config.toml
head_dim = 32
beta1 = 0.9
schedule = "wsd"
Each number is 128 + 24 x the weight over its row's rms, rounded and kept within 0 to 255. Layers, rows and columns count from 0. Numbers have three digits each. The size before them is the row's rms in percent of the matrix's.

# layer 8 MLP gate, 320x128, rms 0.214, rows 128-199, columns 0-63
111:114101113088116139077124095119138129116149138164136106160122132113150145115109114138160119102129088139131127097155113130138112126090101166130134125115120127110113108130136169142119128178145105
106:137177153118127135090131148152117118140108108132124099205100133127127127129121124117131156117155147126147161114158109091111143152097117132091149117151099164110124167168155151124103129132136108
109:118135115086140125129187129127110136106163132145129095115125170128140102155145161115120128143167103069130096108130091171129141093133098083122164109113094150132103130147137151149146173107138116
107:120179121055128130067124124150166119131128120166093139157097140160134103145130120155117108103142117143143135168123125128145095113098074150127101120152117114129093076098098117139141133130121088
111:135097119144110133192136162129155086133105139140089104148167140150145118128134142111118108156118147127136154151147104135100103111138128199148112111113085137120114099105172103116128154153141104
075:111118155114190144103128134120173124133122126137133147114078118113141140148133099147142118129131110138088078158148106176103121146069114140096131133140168091114092111125143121191133125191112113
096:143149126105133120136110144118096113085101099167113117101121122110084111114123112113132134111128078113110117140106142110170108103150150109096120116205126103129138114138114151113138135157145093
100:118142134131161123089140123164087105129180108097147133104131155159133153113108167141113118162159181146119066169151101149102150146149102164114144141157097116119100155172128119096119147145121130
114:113126127118107114106141144183119168152127158117121149096131091125130109087114111116140105127121111125083088146107134129115094111114138130126107100118153167153112159129105107130154103125114118
085:115129096100118109125127131136103131139168125107121080142117126146108075075135089135150111186128179136131124140132107161121103133144102149129116090137162141131136169120142099070125151140167089
117:132136139153117132137147123144119103152141124127144070161092117153132085120112122141126135151143162132121111109133155143105097134111136099134134129132140095152135177109135160153127156150130146
078:147160139113135119150192163099112166130123144160106120111118141149117133153170134126146123145107173136124140093095121166133098118098117132123086114118133128084128127154137126120113101104158097
078:115162095147132142163139139141127110149183131106138135124119117134124124148126116128114096163092154088142132121101106153090102140114087088133128135140161125137143099131093112137104106127119120
101:161144078150113100149149178144131144143128122134132125110147085152087127134129097097117139156138142128115151106132163177133114161090143120135144134133177126146104072120109070100111116159084118
117:170136109124131105112095150096095130120107138144112136103131127124145117128121128108149109127154115098134146138133081150123102170146097115148179119139112140116137171165139097108100146148152119
092:085148102152124126148163143171140083061120155120166106145095132144143119101123137113140131103115156164130135159148139118087113118109115154143128119175076152129142141162169114128054151126126080
084:138096179164133122140134177094163114131104130112144116123142157143101084163146112090146144135121133125088118152133126117131156147129147102104138123143137142123113151172125117109120116128109115
109:100156165101120122121162114130130154125179084124104113113112132143150110113129124117142136102144144083086093156172081124103123127074131111125108122155094143116147143114134101098139138125084159
108:122126151138119147098123105156148129152096123125132104168129105134133131129112110094155125154128078130123107162140067114095154144122131134119113133142109114146092105129147117117086111096125134
097:095137111137136122164139114140110119129138085148109140132138130105141104073117109168149176138165146162126108101159154134137116099116120162108186128153111096125147106138124132113073159132134150
110:120150115124150120094115124142125146121174130138079131119129152073154131122116113112130141090138063158146151080143178153131115136091096132136114122133149102097155106117117129149149118106155097
079:113128142151098128133143124137069115116116172124129162170113105104135107126124109140148133092126162155105136115123118107113132154097133135115133120098136129080136152118137143128133163162123110
093:119153072175125130114129153144138136128092116150105126122134135167127134113131107099146087162148121109130145102131076141111134125140131130111165134128184078074166135127147099129080110088101132
107:113207144165174130120138114123144128093098135165112087158158141115136114149121141156134118119148089164074098124111181131125112176118149127117179124163118130074111118145098127119150112133165121
103:146140119165164141104130134123106145157083126125134117118123077159124126118118160127133114141124070128116130132130113126154133100116172163135149117142163145187139133141107166100170141130090152
112:152154149087092133147153135136135097103103124156094137136096136156123097150130125137149089163086087125164125152148148125117120135167135138149188120135131099145105097137164110132135102148136119
104:103110139120081165174157162146140125118164109152104118135113154142134110111110132134121127125146183163112125148120134125151131141134126131109156112116067119096121131112132120108131141158137127
068:098126104099124132131141107111086155134159101117083152103137152067116124114127120097128155132128137121117156163156168152146156135115098147127088109153119104124140114112107154124168093100110125
112:130132141118134119175107073160134119122160139137100140100093141109143137115119129162134137151133168146116172130115121142147092139138157179145115121103149167077113145131141108128131131180094123
123:148144134109121136163112180118133101100070110126125116174128157183122114109116131102131152138151117123172140075152119161128140130034115122166121120146159084153146139125144130124125164104143117
092:176130127139150142131120135156151131136150163132142167123064094126122135112128139134143106183099120098117110136109135131161107157129153169091175121149121122121106112128152150114140104135082146
086:117080148101100134128139132092117112123127158111118132092127127125104108128123115119139124156124144112122172129148164081116137136124072148121122122126136099135157132144163146089113162178099150
114:149133099127108109084152128142129108118129128131131117152105139127194120121142153150120137122127163096108122113140132119104128170124149141122166128112133157135097110169160149078139178090137070
100:142129162149132146062104132145141123069116130110145160124119166150093150142105134115129097148111131109179114132103129106118093134126133161127118121140144103105144142157167125138130151135073115
104:122122123107152135168137136132168120134133099154111127105106150150121129127118100138136136173150110132141146116121177152096143161110107152138154139136145109119095120165129130099071119147139070
106:096107124153098159102141097129121120090124149147130110126157140095171123142144120155126133160130148062156142117146113102129108095102139091159118116153116103095109132129148089158149147122080137
086:105141110154123106152174157143134104128156113107110090107121146153133105142115077116126133163184111117149177101134122107127075126117109109141159125135143112130151108127152143167130145095167071
108:157136101145120164128122118113131138124117149127131098151136124109138124136090143113149084125142107105148132135125098140109131108119135136132104144130128125085086161164159154149070121132142145
113:136117120126168165130110143155142131160140126139112119125140109124128154094114081175110105095153154126121158141116141081112113146140116179106144121128135095172158101117128123137106154157119157
125:098128139110105145097133132146136154173097164147116120135112105110103145119125101117127103146146089115099112123125115137133117169132140134088136118147138139133132145112116111140093100141123127
089:131147118149122145135108130118135111136073148158166093151144118139114152157124143122148116130120092126108123133100093105108131157158109077176128133119146121139144152136166095071100158166155122
113:104193134145135131052147164178137113130173090151138148126124141163144110153104120138142090125150119138129163139116150119118103073117133086115156128121118117124101176109099098148129160146088141
117:082135119109186147151121155138138138098099088137116130136108187114134106113119132127108126129156126127164135148144126117119068129101147124175171146151112095129090126155140088133119097117141102
099:112144129124137124110146130161124125142166150176134141086120136101122138098114128172130119166141083105121102170126142117137123154099118129092140106130127175199096144166137119105093123152136132
067:137176092118142117110124145150126135107146133137095114172089105108115121115177102163144126150143134108118126140145124131098137119109139158123109107185109113102160093114123127140105136127139115
096:137100144106135126121186159142153168136144144114094135096116128196125113166114097111143126142149147092172105133105115065151143150143132136117135138095147115147106105150137119136161131162123110
073:139149105135129122138164179131132123144141107122080121160096132119115142139133137150124155158153115154092117152153110148167120186098129148119143130130112149142125153130128126171118092088121120
122:117154136148104142128089131125165119113036137130115125167100179152150107124123106137139108128131140097120126115144152104106139118140117141153142098131115122120133122103148101160111113108155126
088:103117101164134147136145147148113134125134155166128109154125117111150133131129077166131110091138169111167105145145131112133112121128162086140120130172141149111157138133127159158122149136084156
102:135177145136113134133096197160120136111145103139126135134095150126098100156112139102147132152089122157120130102112080141131106133147161128137182132120100127118091113125151134146106123131164126
084:147111112102149156118133070128120155134126108144161143150109107128078142163116137104113119136093173170111133129147170112165151136163112117108174139138146134108154126120135123144129117174155115
098:148122105137110108139112174135155140119126133154086141141106194170108124115123134155170121154101137121122117167132123139131094152154169156106123127145143105141107092107121121095129164154118104
071:150177179128114151120100121169126103158118115172104133136131110072141132138126168165139121091128100131110110091153114120149095160163160098163118133173170139111125089126130128116149128136100101
095:152146116127136152120095145112130149098112145151116081139130135168113123141127080109117117165144101116141082125105144158099127155155159116133143128159132074062117130124129088114102117142089105
116:117133109120125139166173147125139124162142116103144129153108106146132135111127129092148109156113154133164130106135119116076114141111129185154139117118112149149125123100162116185113155110156122
084:137087144138140136156148111120153130202126128097137156095123050142148157125102115151112139105130186143063148166148120099158135123143130114136140138137161085136139130103136107108126113131117154
089:131136110129124112138147165084110125110125100155092115147112140168147114118152138088145113143145117133118151093155069175122122165133141163160133122143108104149111104144173120165090150124137118
104:104112110087158146163108157138138099097159121121140132131135133170116106120120125128130147119142078134163146153132134133116124139164114121165116131150077095115155128141152146130124131171106080
107:111170113099155150113160138114116160144157113167127124133135113116112127158134161104118127115122087134097084114130086170109165151057146107101130126141119150119142176149124138123134104112108125
122:154141164095113143147134110095118145128141152166105106130159181119108149125134155166128133139111093118082122116140116112103095147098127117069124118136139091100091130126145149130099141134157129
109:134142097138137134119129147082143105121156118136147107136151139166109083143116163114126111116115101064099091111133117150127137174106128173075138123113141143141072094091087140131130106105102094
098:097139136159124130159163153151140115151089108151141133102132128114123092151117108157107118151111144128123124129145133107109124134151134099095078133098101108097096108115141113080126175172124103
104:119141132113116138155118070138159134125127106161106091110146148123124128099108129151112102159143132086133135159133122096098094139166108209107108128162100103106129136136145153125118083163110099
102:108142141145127156140139157147126088089113161143082138085122137175079083129129110105102087139109148159119138095124128143110117110140166151098089109137140109095153122099136121152119161135128112
096:171122120107137129135169136108089108113094149091157112123147185087131133110127107118118115151107155146157152108144118110118101138129111141139117108132107084136098096146139133146106135138106105
091:120134134140108124073122113123129150141117112122153116113123134188112113139113138129145143127101159162131107161102160149131127163171141142148133095109105117150113168130152086149139091123107086
101:113140116125099144130135135131136163120155138144089147126102089113128120030129133161126160159168127136107151105093116165116105130118140148132148118069117148117101148098151157108078122126129137
114:150145092142107149097139117110145114108174157159093140068125141118112112151112154103106120097139173119125121101124175150093075121082117169090169103129147130075129089107118091137122100088124123
091:101143138113130156104119125139141113151116101119130112095122121159131093094134110089127105101109108083149090168128148135117149076158144118124080123117125076152103123068136112157102115116120130
108:120110104121149155096146102118173142161136154154145102142111119136136153078134126090137134131107155123157095140157111117123139135101096122098135130138135103106135162157144167105148125117138126
111:130120134128161129130173102138126099136142131128106116142124117155156136024123119144146105118125120136113143124118108136118124079140084086123166123148133106120140090148137156118107147109128180
111:136134130123156133108145093140099162143146128169121117125142153128121108129124127200155168128158169097109132096148117127122123127122116148121139126121103165137136120132098186177132154148132170
# layer 8 MLP up, 320x128, rms 0.199, rows 128-198, columns 0-63
098:121137164138163129113095091101115096134150136147139103151152171156136104137145124179074123140116085152144117146123126171146156108144103150147102118124132118107129087110133094057135128121091138
098:139127112149117121114121123090120123153107139164099115089162117149058113103118124120117081161129096106150058141107143146127096111136168138118127132131120115132188139111132119138119114128100100
101:129151105130136106042109108124123138089127107139139132165127145073106118122105118149131107167120124116155164113105144177135106145115123150079087139117144105108128087180131127112131136143095135
101:158150117154142142103114155153155127136137138116132159111145147094110092162125123121153120067133124108126124153111091099139164144082135119119139126112137127122116102134093124133162156122086132
102:136072160098143114102141146099104136176111125135105135102091124117166117156115116128150101100136128088095128098095132170133090126146194145158125142127136126157132148161130106098118120117127147
092:112117114157130127110123139127130165118138149128145123098093146122108128138128142128113101140117167095120117194152129103135156134107168119090143125072122156144116157098128129149171083147125161
099:092122156164128093128120115133106103130082125106123122100146139097142085103133104090138119151190126146101185098130159126122141087118127131132120130088106107095090139139092082115103101124152110
097:138134078126154128143133141112136148153151097135127114089162126159154145111118152137119143101185099131096103140124112146161117130112136135120111137142121160136092145131143112138115133078149155
096:143153097113100141117069176148155137105118126131103119111123117169126127123116107153139137111094078120148169137135102125144099165123087088104144156138130118118128117174145143158126111115095114
125:119168111165126140170137138155132143091081154153133113125133172135146090098104131149112120112133163124165131173135090113135130142134117145106097136128105156152106161159131138145130138115109139
103:116143097127130150099128140118148109095106104148152150120150132147119119118132154110099094167104120170153111133112113123118136095144156163135173131134067095123157131069120121117168167133152130
086:095119179168138137148103179103144123133144082147148133143159136120121157111106180138116128164128147127140113117110086135131130172111122143159117132133124101143124131134124151139123074117145120
101:126146127085075124127156131128147097107126144128119136147113161121128140101141109124112108203102116103114130132134112161118167121148129127149102133127135164126144103175116160151147120166108128
104:117129090111131126200183193115148129099151115172131130164128176145151108104143138096130143123095133113154132124142161156106109105075158116144165128122137111134107124129100150121137130110166154
099:122135113181117147136150146166166084154135148130123149125146168131162091116133130140114121093080158162115124156135135119121113100133140156107114126111136127097109144151124095146163118122088114
105:093115138133127101121110117124146129113108131102140135083130136115137133124130138132109128163132163120105133117158138128124133095127185087153090132164145114059148066137108133122090109157164138
087:133148108117089149082102103107075148132107142126120101115117109121170160150143072141150120104125103160144111153102108132148130160112138134154143117176157098169129129152104107110100146114125105
095:133115101149115125131135105136129124123130137092139124133133138093147108151114103160129097101108173149077148130116153099111110171150193144098081137147129140112163137103157133092155103112167131
099:098153118138117114172112078158092136146097139178111128162129155114130137156140103098151142141113095105142110133126148109081179120148127145134124115162127126106137186130139111097136116141137150
102:149099098133145157132100109153134153085138136144113130149121190125107108129128172113145113161119085108145153127138126135140137153130108113134099133169140143075110163101113128197116150106127132
100:150145103160162130133140147078120121143169180158072148131084138103121105138137164138134069163148116118137116157123117158120116115164082130097175129149153139142109146179100112168112129160135169
085:143121160119105101128127122189119114116094152144138101126133156167122119129124137131096139139142136154139087105075128119123110162099156077088176138092159137066130128124139118137154166105147133
095:100133133175114130101107158135120124108139113145151126124100118112158066139134131137133132104117097158125099110139095169136083127153153090139138142148151144114150154105124142120141097108157132
096:117135173127142113112132142120116125125135167107143150075133132143132119107124149138134110112096087097135120148123111105128151136127123163106171135110168094084101135131112162151106178154143088
110:114117092148117127088140133153130146138123111094130132146132147102077129125120149121083108094141119087088175123134140117137109098144138161128114127113118134127089137178151116139141148125127126
102:110090136131142136094145104153146110175128120146155126122125140117101139122117097110139168136122130156129119122132116168145077140132068125093120127111143177127084073119100079110117129113154116
118:121148090090140121202160152131142127133158099159160132142153065090152128135125119146109126154162126149141100128141139132111100081141151108140136141132136172120146139135139131139158105161154137
083:089124162136099132141169125115091143125102139157145120145152126122111135174105148116152108140137144164124170111119109129132077164124100122122130121098103092120123104128141101103117155149176156
094:143121099119132153135086108130088113167124120127130157130157072121159145123160089130135126115138096122088119128127112144147129099115137083132119127129133161128117126132176112147167197126111102
107:128074114139090136179115112136130127156125112177132126144109171121142123129143122162156144127141082109134133103110164129113138092168057091137135113135140090126164083149122140130065144139123170
093:121098146117162134132103123119196126144127116134135130137117147147152106074109159127096126105110084117153120122191121130162141128113100124119171130130089116157109187135145132124128137120157138
106:126113130123091141123121064151141147131158129111116122073128089173147115097105109107147112120153140110123145153110152110115096166112114091177115127137152148120136139127121131132124120138114112
106:110098128085128130095156129156115158141149160063105137167135110143129157163140109084134133082125136179161133102153090134144162122112122110109053127163166156110132140123128111124131140120135144
092:084131090103142149157131108124152120121082124113139131124097101147118116146123166099133146127109152148148085133152154128168090108133130135125091156127147120131120076095123099153110127135144108
106:083124149093121137126092088122121095196103087117125142121207151148136137098130116124114101143152133096120125117126128131112116137101104113124111119127068120147108094161115116115143113123137085
106:134125141118101127061122110140084131096156119136155097128121149102125124106127153128137107143118150162155093129110162090092092125126130134110146132123077153157170121113126128130078091100160112
089:107121100106127119130173120131104120062111104107133110125130127121091147147131142120114133109118112137166120104085191114100128095120146147108232134122132151116127096145126137162152101107126121
108:136121104129105145125187117112115165143140165114143133104120178117142132139134128151137141122131130160124168128067128120143110112174121153121126124124128138121104139146132121119101158171143095
104:104133127142072142105127146131138133125110116145121126083173145106163160154101126163120133138125147134047084133088130122121160147116126151129104129114140155169079137135135088121100125086134106
109:105095084168085126125130101150149120120125142124137106115086140077107131127134077105141108069118099152127168101122147136131129148142127105100090133143125178136146116167130118160132162131106111
090:128106129144093152146142125131085129164150132144089106089124130108157144144127101153145117135136151128142096195177165120114145121136181137133126133141128126146148121122137172084138119136073104
089:060149128141147139123163145129113134106198131146160147170119109141146182143138187150133075103141137120129147144115137116135120113092125131143128126078091111114128128120110092108116106149116134
104:135151097152130113151132180095082108103124108143121129143128141087128109111134164102106151166123161156163152137094168120128124119125128120146162131108148120134126121111169114078139132149134128
096:135151146144101142085102087112126111151103141177131116155157150104161128119127121178131120163068153126162107120124155144075116104134150137153119145096123119143125129182113122137113122113086130
104:097113115128110170158111143124116109093123101156109115081165108121181094145061119120159117149141111107149131131135125150119122120141082144136110132104146149144114163171145121126107146178105129
099:112087132132131128127147147124128160120104139160134123133106183118069130144148102075130105127122165135174153155111131140122150077098107119146122136133152091140146132162163163148135100158070122
093:107094147101155141096135090115147141112144113136084109130098145103153144143124139149141119103106073141140123135149180125179135118178090163121169123144127146180079149103119115112152070126110128
100:108158089138146128141115148151133125136096128122138145140147117121115107118120162170126141051105102141108123127162154134096124133118122162151180124151132135129099112120082108113108123116152111
089:133127163125080136133081141151091104129106138149139113156126144100118115121139131132091138168067132126132099136183125119132150113097145127117132119108107103104129116140113136155146138141125135
099:129156171113132117105046126117128178132117125129151160106148149141095114122140116122149125151097136122099077166114132103122137159176181137122139125142108123105131110177157096128132126136149107
093:143145139149168116145135115163134152186073131136153132150115130167097141103134137130121136158154144116153096136111103163107150083172161099118144135118145150146156079142114131129144091139100119
092:117157183169135154160095165128108117124170110147158117136135154162138126107126185126087098153115112081176137158111134146118131138108117100162132127133095124115140143135114098100088131151130136
083:168135119160145134113105132144147143117073140095124127072069125144158116128091083080127130138161179084100117151156135166095151099095119149119110119118129104115112125134130124124123126163121103
105:132112105112143125135145131133123113099096130156136166199143134136116132121122111164121140115135130121163147126123124135116130105120093175147099142144134135153100144194124151171081162133084139
110:145106125120065147100126125123123134155089153126127158179128167135131135150130147153117131177125157141175108124127146148113126141060170103130121124113119123123096094064112117160126144114110125
085:079126132125142150130131151128138117077126148150127097147139220133131126097087172122103119126086093141168144122114107129136103131096140138105137121089119139114126136161138099116127113120158123
073:138084140116114143140121143164099091134119117117137140104105094103119142110107108121126131153138181100148105154170126118154111134111099097132081132133098130108112112090100131116122166133113135
102:138129142134063156107174164124103143165129129123101130144171089139121134157142120112156113106144153143106172120122105119149137121146095188159142138171118080126127110098139144113158139142144136
111:161104111092147117182125141111111162134155119123150125161130153150122137127125128092135145144132131148124170129126128113111106121134126197146138125100125088167087165133172136124114153148111115
106:104110098112138126106173157140130131156150105117117159137114129117153125173129146120126117108107145118132097115124132108130142155098158135128129123093131082175131104143122131167130094115102155
108:120153093118151133144103125104127097159149104111126097159100142135126134107127141138113137144147143132149165117116156121127145170163084143106163132142093133104139127157142130093107138108159145
100:176103116141085127079102093142138168178099110170113139094139139128175136150105124116110113127125140156107122123107153114119117094110117130138101122122141151161105113141108122193113101107124136
109:162150133147134122125139111071128163192153111142093114128121157157124086147113117115133116129157160119124129073150135132114105122133132074163128127126143133139139102128094159077111129129090124
104:143164128103125126111112184127119164184162101155108138140102170099136116168125133128143085172103142117156133122128129116152103136160105100190134134150116114140151146146132126124109144122136134
101:073123137129100112140153138117136074091099129108110134102111147104097154119136109136135122161136154108151132142098119141115111119152109130148091136109157125131140072113151093132133132127147116
106:113127108183126145121121121152123139129128149134127109128095124140149134127141123075136102125119109105139106179127134098139123105114154098125077120138119139131176082147107140137109123105138112
099:132167077128115126135138148183122145170138136151138159155143118100110130094131135081128149081142071132172110100157145127105163169134156188149105129146154132099130162167114123144111181102101128
111:118109174115121130113109078122151123151071119159143139171103124100108112083130077137130121128087111138177129097104128153105132097120125127145125122107133135123166139142129164081132118156137102
096:148111091168146125116107111087103134131134128116140138096161105124134104129101130152143125140096184125121091154104071143140121118114148114163085134164133116126129124108131127106159135208141154
104:107132120127119109169120133149127110109167113116150127175072104131129120126133134131120101127128137084175090131092109165144125106175145170121120116102133210102127138122143152122160156124097146
108:059143101136134145108151115083116104157095118137140143186095116075112117171124110133098115146079134138132114139127105107123097096198092158093119130111134154121105130141129140094125129145144120
# layer 8 MLP down (transposed), 320x128, rms 0.16, rows 128-198, columns 0-63
101:157158148147146134119134124133124107096176118172138125134127114132125132143108140083081138091108082095119150129130100125167169087167131133132090130123120136170095132166134089107105094140116154
101:133159118094142152117105112117126108110165115126147130106168104147183116079110138069156100151110134151130118122125106132113097129133103090140124138152114170135119133108116126041119139116101128
100:097105115093104123123093167086136105049133179112125116116099156118121112112154119113130117167128154113183111157138125144148122122091116180130161125122092147133149104135097108103113171134136152
099:122137088135140171132123131121094164109103131114150145128114167112121128137084150142127097113109113113135134104170137144106142149154122134084139134157136132181164140112155110135128145150173122
102:119064144124116110136110127112133109122118173131089123136119093106135093154101182157084116136144136134126114090145189086070141104126137130130158145102117119133140116099141161144114159134107131
102:132110137101087079134125154147134153122127137099129142137126122125133135134193125142122099135106188152160106146111153095131087144168145134148158154088110135125131153129113117119154167090138159
104:161135103123111150096116102136149125096130120152138167144127124134082134137173141104123156121114128095135138100071128149113157153101104106124136157094166122148129136107158160163108134105148091
095:179114128136116148114144112130098160151117155112147113113129158138124070090129161142126141129156140091084113124113097113129109120112115088107143098168119150104082128133140130151129115102097117
093:102121132129137103129147137130131174162092105149171139128127110098138149164133096086111105172122139144137133133108098115149149100128117119122134071118138127128121117099077113089151145102176107
127:146107114159094180156118138131157107101115104111128117153099163134096085099128098164097087171117125137139117172121114121131111163136161144124104109116108155168116144129127088134113127144129129
103:099146102129132157136117113131147185118138120139135131062152104126135111163136135105095090137100113141147147154148119143122079088156131128126133170134117107103085121138166066125185148087106127
089:102133101127119161121123109141120115121125150122131106107119136143174103119061108122085119095108114084135165154165119128140155098152104141111151152135147128136166149144113110142169172110128175
095:126123133153114097129079126131126110110130160112145109109124131118125097119175158117155089122117105098140125140114096108146093115143154121133155144112128130105096128109086142142089077142137174
105:076134162102118074123127106133123134111135132097140127161139113104119126142204090121112103157126072127184123158090124138119144128134152115150129140125100161131129097126116155103150107078104124
100:162103117180112143086100131141101130098145125117123105140101138102133105128116148114127186154124165133144144113153115173121109158116127117133125115127082114161126125134149124136136145127129137
110:130103157159103034097156112110156134112097127141100136109120139163126115149179142149141157129142162138135104107168143137123155138144140099148108193173122107092139136088126111106103142116117109
090:139143094116161129128174132143130112131123120142120106111109084122109138163141138163103145113149157120118108124155155161096124161169127172123085107120117120111159151091168130131182106118101129
094:135095138099117137092116130133097107088088134112096108105139136099093090099100135129157145118135130146090188124123146118144165160136103148111083121120135157161131159122132118167138123093115133
096:092156140116121123105148073146091079130098153176091137142121119083118146100097107092131119114128150108152136126142139119131156161147139100117141091116131132169134078117165152130136105145102130
104:139142112158131230084123145095142107135146126124152132154105159144132113112120119134143091079100114113146102148091101119145162140143123123164058126136115134113125123148111129170144155118128143
099:143118094107135079133100148142093092140162174143158131111104161153120122149133100185114107104141112158130114144123130168113100124089151144117116161159157131137137116103169070155128096140108138
091:110158178116117124096085120124136119120121148104141136139080136106122114126164156127100120128097137138152126108131177112153154127131100070133183130103097105120136157136137141106128143110160152
098:121152110141077099103142125111144093132100114144131084128131097117151146109139181097188102112143164136134108127151120111127161088150134138153149115132115096115129128111156121105101127111168084
098:126099097120103133097113117112195146093161158083118120138114135128085101154089119094174150173104126196124167086090138119108111111160150124115131128106131119115141135131146126138129118131091124
107:180154114141140118150124093157133139108152107163145130135140137148167130098102162129157202167151158147141121134130116133096071153147125145138124132135099111097115099098113140152182113118110132
101:116128147141105146138149128120128112136163137121131090131126139113176102096123156146107133127081132125145175115138134135131127122128128137088129080115149145132126120138119125125130115153100131
114:132135141091172119126121108125150134171104121153126139136096104148130115126070125144123113117135144163114141098159147122138121089155129099176142102104150176168099098154138126127114202131145138
082:113152133135180104118148131141122094148129153135106104115146120109153103141140119120140082109146156097071131097094126140107125140123145163142145111115093136105119130138135119129126127142099116
096:174109128136136137090159126141090127149088119114122137136138119138107125174128116122128137171141166116109124133131146157140167112158115136092127110130092120108161103172146126144124158167092143
106:110127143113127098107128161217157155123147112092125122143127118147115144119151143081118128099158131093097113143158084080119145162116160170130156124154163136134133164152147133126122131126126140
094:109123088127085150096121116138156123154163132110108129143134176102137073132109128107095160108145115104145158100113138095114182119131112147141146150126148140148126109113096121128129168101157129
103:159087110137121141121155125145175123106135107126088112096158137118141113098075144141164086151123152109116113133105154099120116137098120117110127078125149121130136175124123127120133118134085138
101:122135146126108170159121107144100147122121113132130181109127111095123120146114075122136104109140122155153146082128083169160145131122111127093113136156165142101156144128101100072116151130087141
092:196136125117153111151142136125164123158076098111114127112097112150154112134130098140111144135137125149152137112107145120121150117123145118124130062124133132108173142123158182123086134159109142
111:130142137116149149122112087148097121152100093152107151113196147135209131129119125118095139132104115082124099130126151114121129155124136125103104087121103132132143100133159161139152109127162117
108:107113175153129157134096113099136113139087087169133129134152151115149100084096100138121104142116086134126139151091154159110174169141124122122097100145119139130105153141117130121147135094151109
098:132123150113150065128101095089119117130102131178154138167097147161121136129145090122124108146093075169159102128145139122140136108144145127090126152164153125130165116114136140092120136136178176
107:124130108114097165132145127102156131132158148120148134135105116106143110142126191117151155171127126125147142153163087090076122103152113155130152121125145116127107106128113111172107105120155154
106:110125115126128138154090152148121112128106121193154108163128160120136167126183122201122083100131152102099141149140147092131140117087139094096129108142110106128192124105104100107147147143133120
107:121144173112111112130125165132093124128141103137079155131144143171138134065163157089140149122157108056128117157160117136148121135125114112151138123104114099147099146102103146141078132146131081
094:098139135131128159109140136087079125097139096133135072108123150146144144136135116155151093125181121137153103173130140093124112120135110143130120118127146176103116119103168101091100142145083121
096:153104128146097060180145136130121099131101150091146125153146151105160140134096139126110131127093107122110100132134124157105150145154111174122153139121185116103112117136133159108107076104144074
106:094097142160136150100092158078075137128089129144136140118154126087089164122129104155124105121099082127114120163122155129160139155169094110160150162147138093139157097168101093106103141108133148
094:109112124144106105149145120166116140139130118171121155160094117123119126155135112119177124153173130126116092128143181098124115135160102055127128143123134124129126131145121127132116139139176118
110:110121127133139199146117119115124105141149109137128129103128127108159124117000126120126148138120114115125149141133105136100130136113092153143118116123154137142155165167134124138153135166114131
097:091142092120152095084167145105079122130130159130108141132124120111146141096157141141142116098132123114097126140129146151118125082143148141156101133106120102152121154141128112080069123095155126
086:120116127143078154158141102102146126134150132123102142143111136097130167112107141178116132124133143161154113099121105133163116130109139131123099125101117134112124118098102165125173134118127147
100:056094116170127138117132106136175099140139163123133125143094149147075116134118147147126171133149148154122113124127128111085143137149140180155138128156155128132145148112143138122113106126133123
099:122152140144098095138104100127115124137145129112117105089124142126056111164214130122131139142151099141157157071136129140116124133110124157141137194125149043132127154130111132107146121100156090
102:143090135142116043141121140116128124125122158139125114154160142122079155119109139083154100110142119130110162123093152121130148154130119069130139170117111102137122146139144124095148091131085114
087:104127119112117098148151134136166142102131127102085144104124133117156126107133162133150072160117110157138167116153120158130111098152068111117162122139140135093064119143103113113150147175080144
099:109116135125115206137115121132188111108130150133137118153145152137104158109057134120124115123139125154144105127126173118106074125152113127132121105126111139135135139107117136104124158103119139
094:141160141149122155129111146113184094158130126161125124107082108136153118122133104110201127169153108139101114130169123189116109112112163154100124064142124118102119129118133114138111117154075107
105:123147104107125161120117128134134118121166148130161088115118108137185136087124176146074133136145085148138152158189083119153106144125087091135144099169117129144147104144146148169113139138159168
109:124151136123144125122124132143129156128118167131124116115135142114130143127131123156132072089147121173128117150115126135113141138110207127091081133160164149115129124121081094105134123173133144
077:132120137133133130118137085127158115181141173108133135150130106116158178129164092133178102094133165140089136107111100109143116127130155101151104105133131122111135110119125178141102162085153133
089:146174118138149172112107118134157096128139116137117110086123102110108150127087127160143128138120130115108170122103131168103149105123156117154105107133132127113097128181152150146160142120130156
102:106131103139114091120139129126135121146117150159120111130146116079105132151203120151147130156100118155108123141104147108123110112091119139109097120157181151176102114107128150106138150110125135
113:102131144131154139110141115130117145135128096121113095151116136130087118099064169075135080073137135109157129132147109143156082106112100177164149113148112097146118130146102115124127152080119163
102:131079088147165146124078144165109112116109160154127106124143131103105157137134147098115121155130093147068110113082151121163171145124123166134152188138120169113122107131140119114143119150154124
103:113151111144098128152145134121153132089154120124121115146182118148130074162126130125090124122129115099142127139160128135110075144141147138123130154122163157122122085111074178108135114104102075
098:149139103105161082145108133116132129135143129154092135105160105108181101168189117147123113137100202118123147141144134099098120101153119104132119121090098146139138122135134146148085106147159134
106:114093129081118166110145142106140143158109137149112131144153090113112121131131106140163137148129192151128122148153094099127134153071077140164110096146162117139119106144118087110127135151116138
106:158148121145100153099087121087110130133108122130152119126136143112110141104108127120170117135148151153177146164120126140168131128089154116157118102119154156120063096108127108151177152113121183
095:089115134077138133106130120130142110159115115153173081142183129123173135130093098104118140146127124152175130130191119134139105121096146123113125143128096131156103100143118082100141126110120116
107:128108120137119132148148147138125136116117135176104077127102125102142127118149128085137103115104129091141101115168158094109109108115100115108131092115144130126148126104134143148128130127128112
098:106162121147124135125106176099166116146133140110160119122095108147073079127129111112130116112110148087115153138109185188122138100115143110107114120155131136154139139135121121139090125136144134
112:110130089113163155129098088121121112122132149095119100112133166123090134142123177123131153103103116116084090144156176123124186148114111179121161109129138118125096103119118182123141136113112161
099:166150137138125095151125159131144143146146130097123145152112145128138118142218129136108117123164146164095157152105091144190121139145096128130144163130109115116168163155146104108148156137132107
102:105092110131131171108175105113143127091129140127142081132140111169129124087158150120122097111150120133176152133119116110101125130089145116145137060097149121193128186153084174118147164096141130
102:100139155115112158084149118144108121132112154167121144136115100092157086134089115108119125107124133148136157148171150133102104055147123127168130172099104140154095158159152137146115135140159153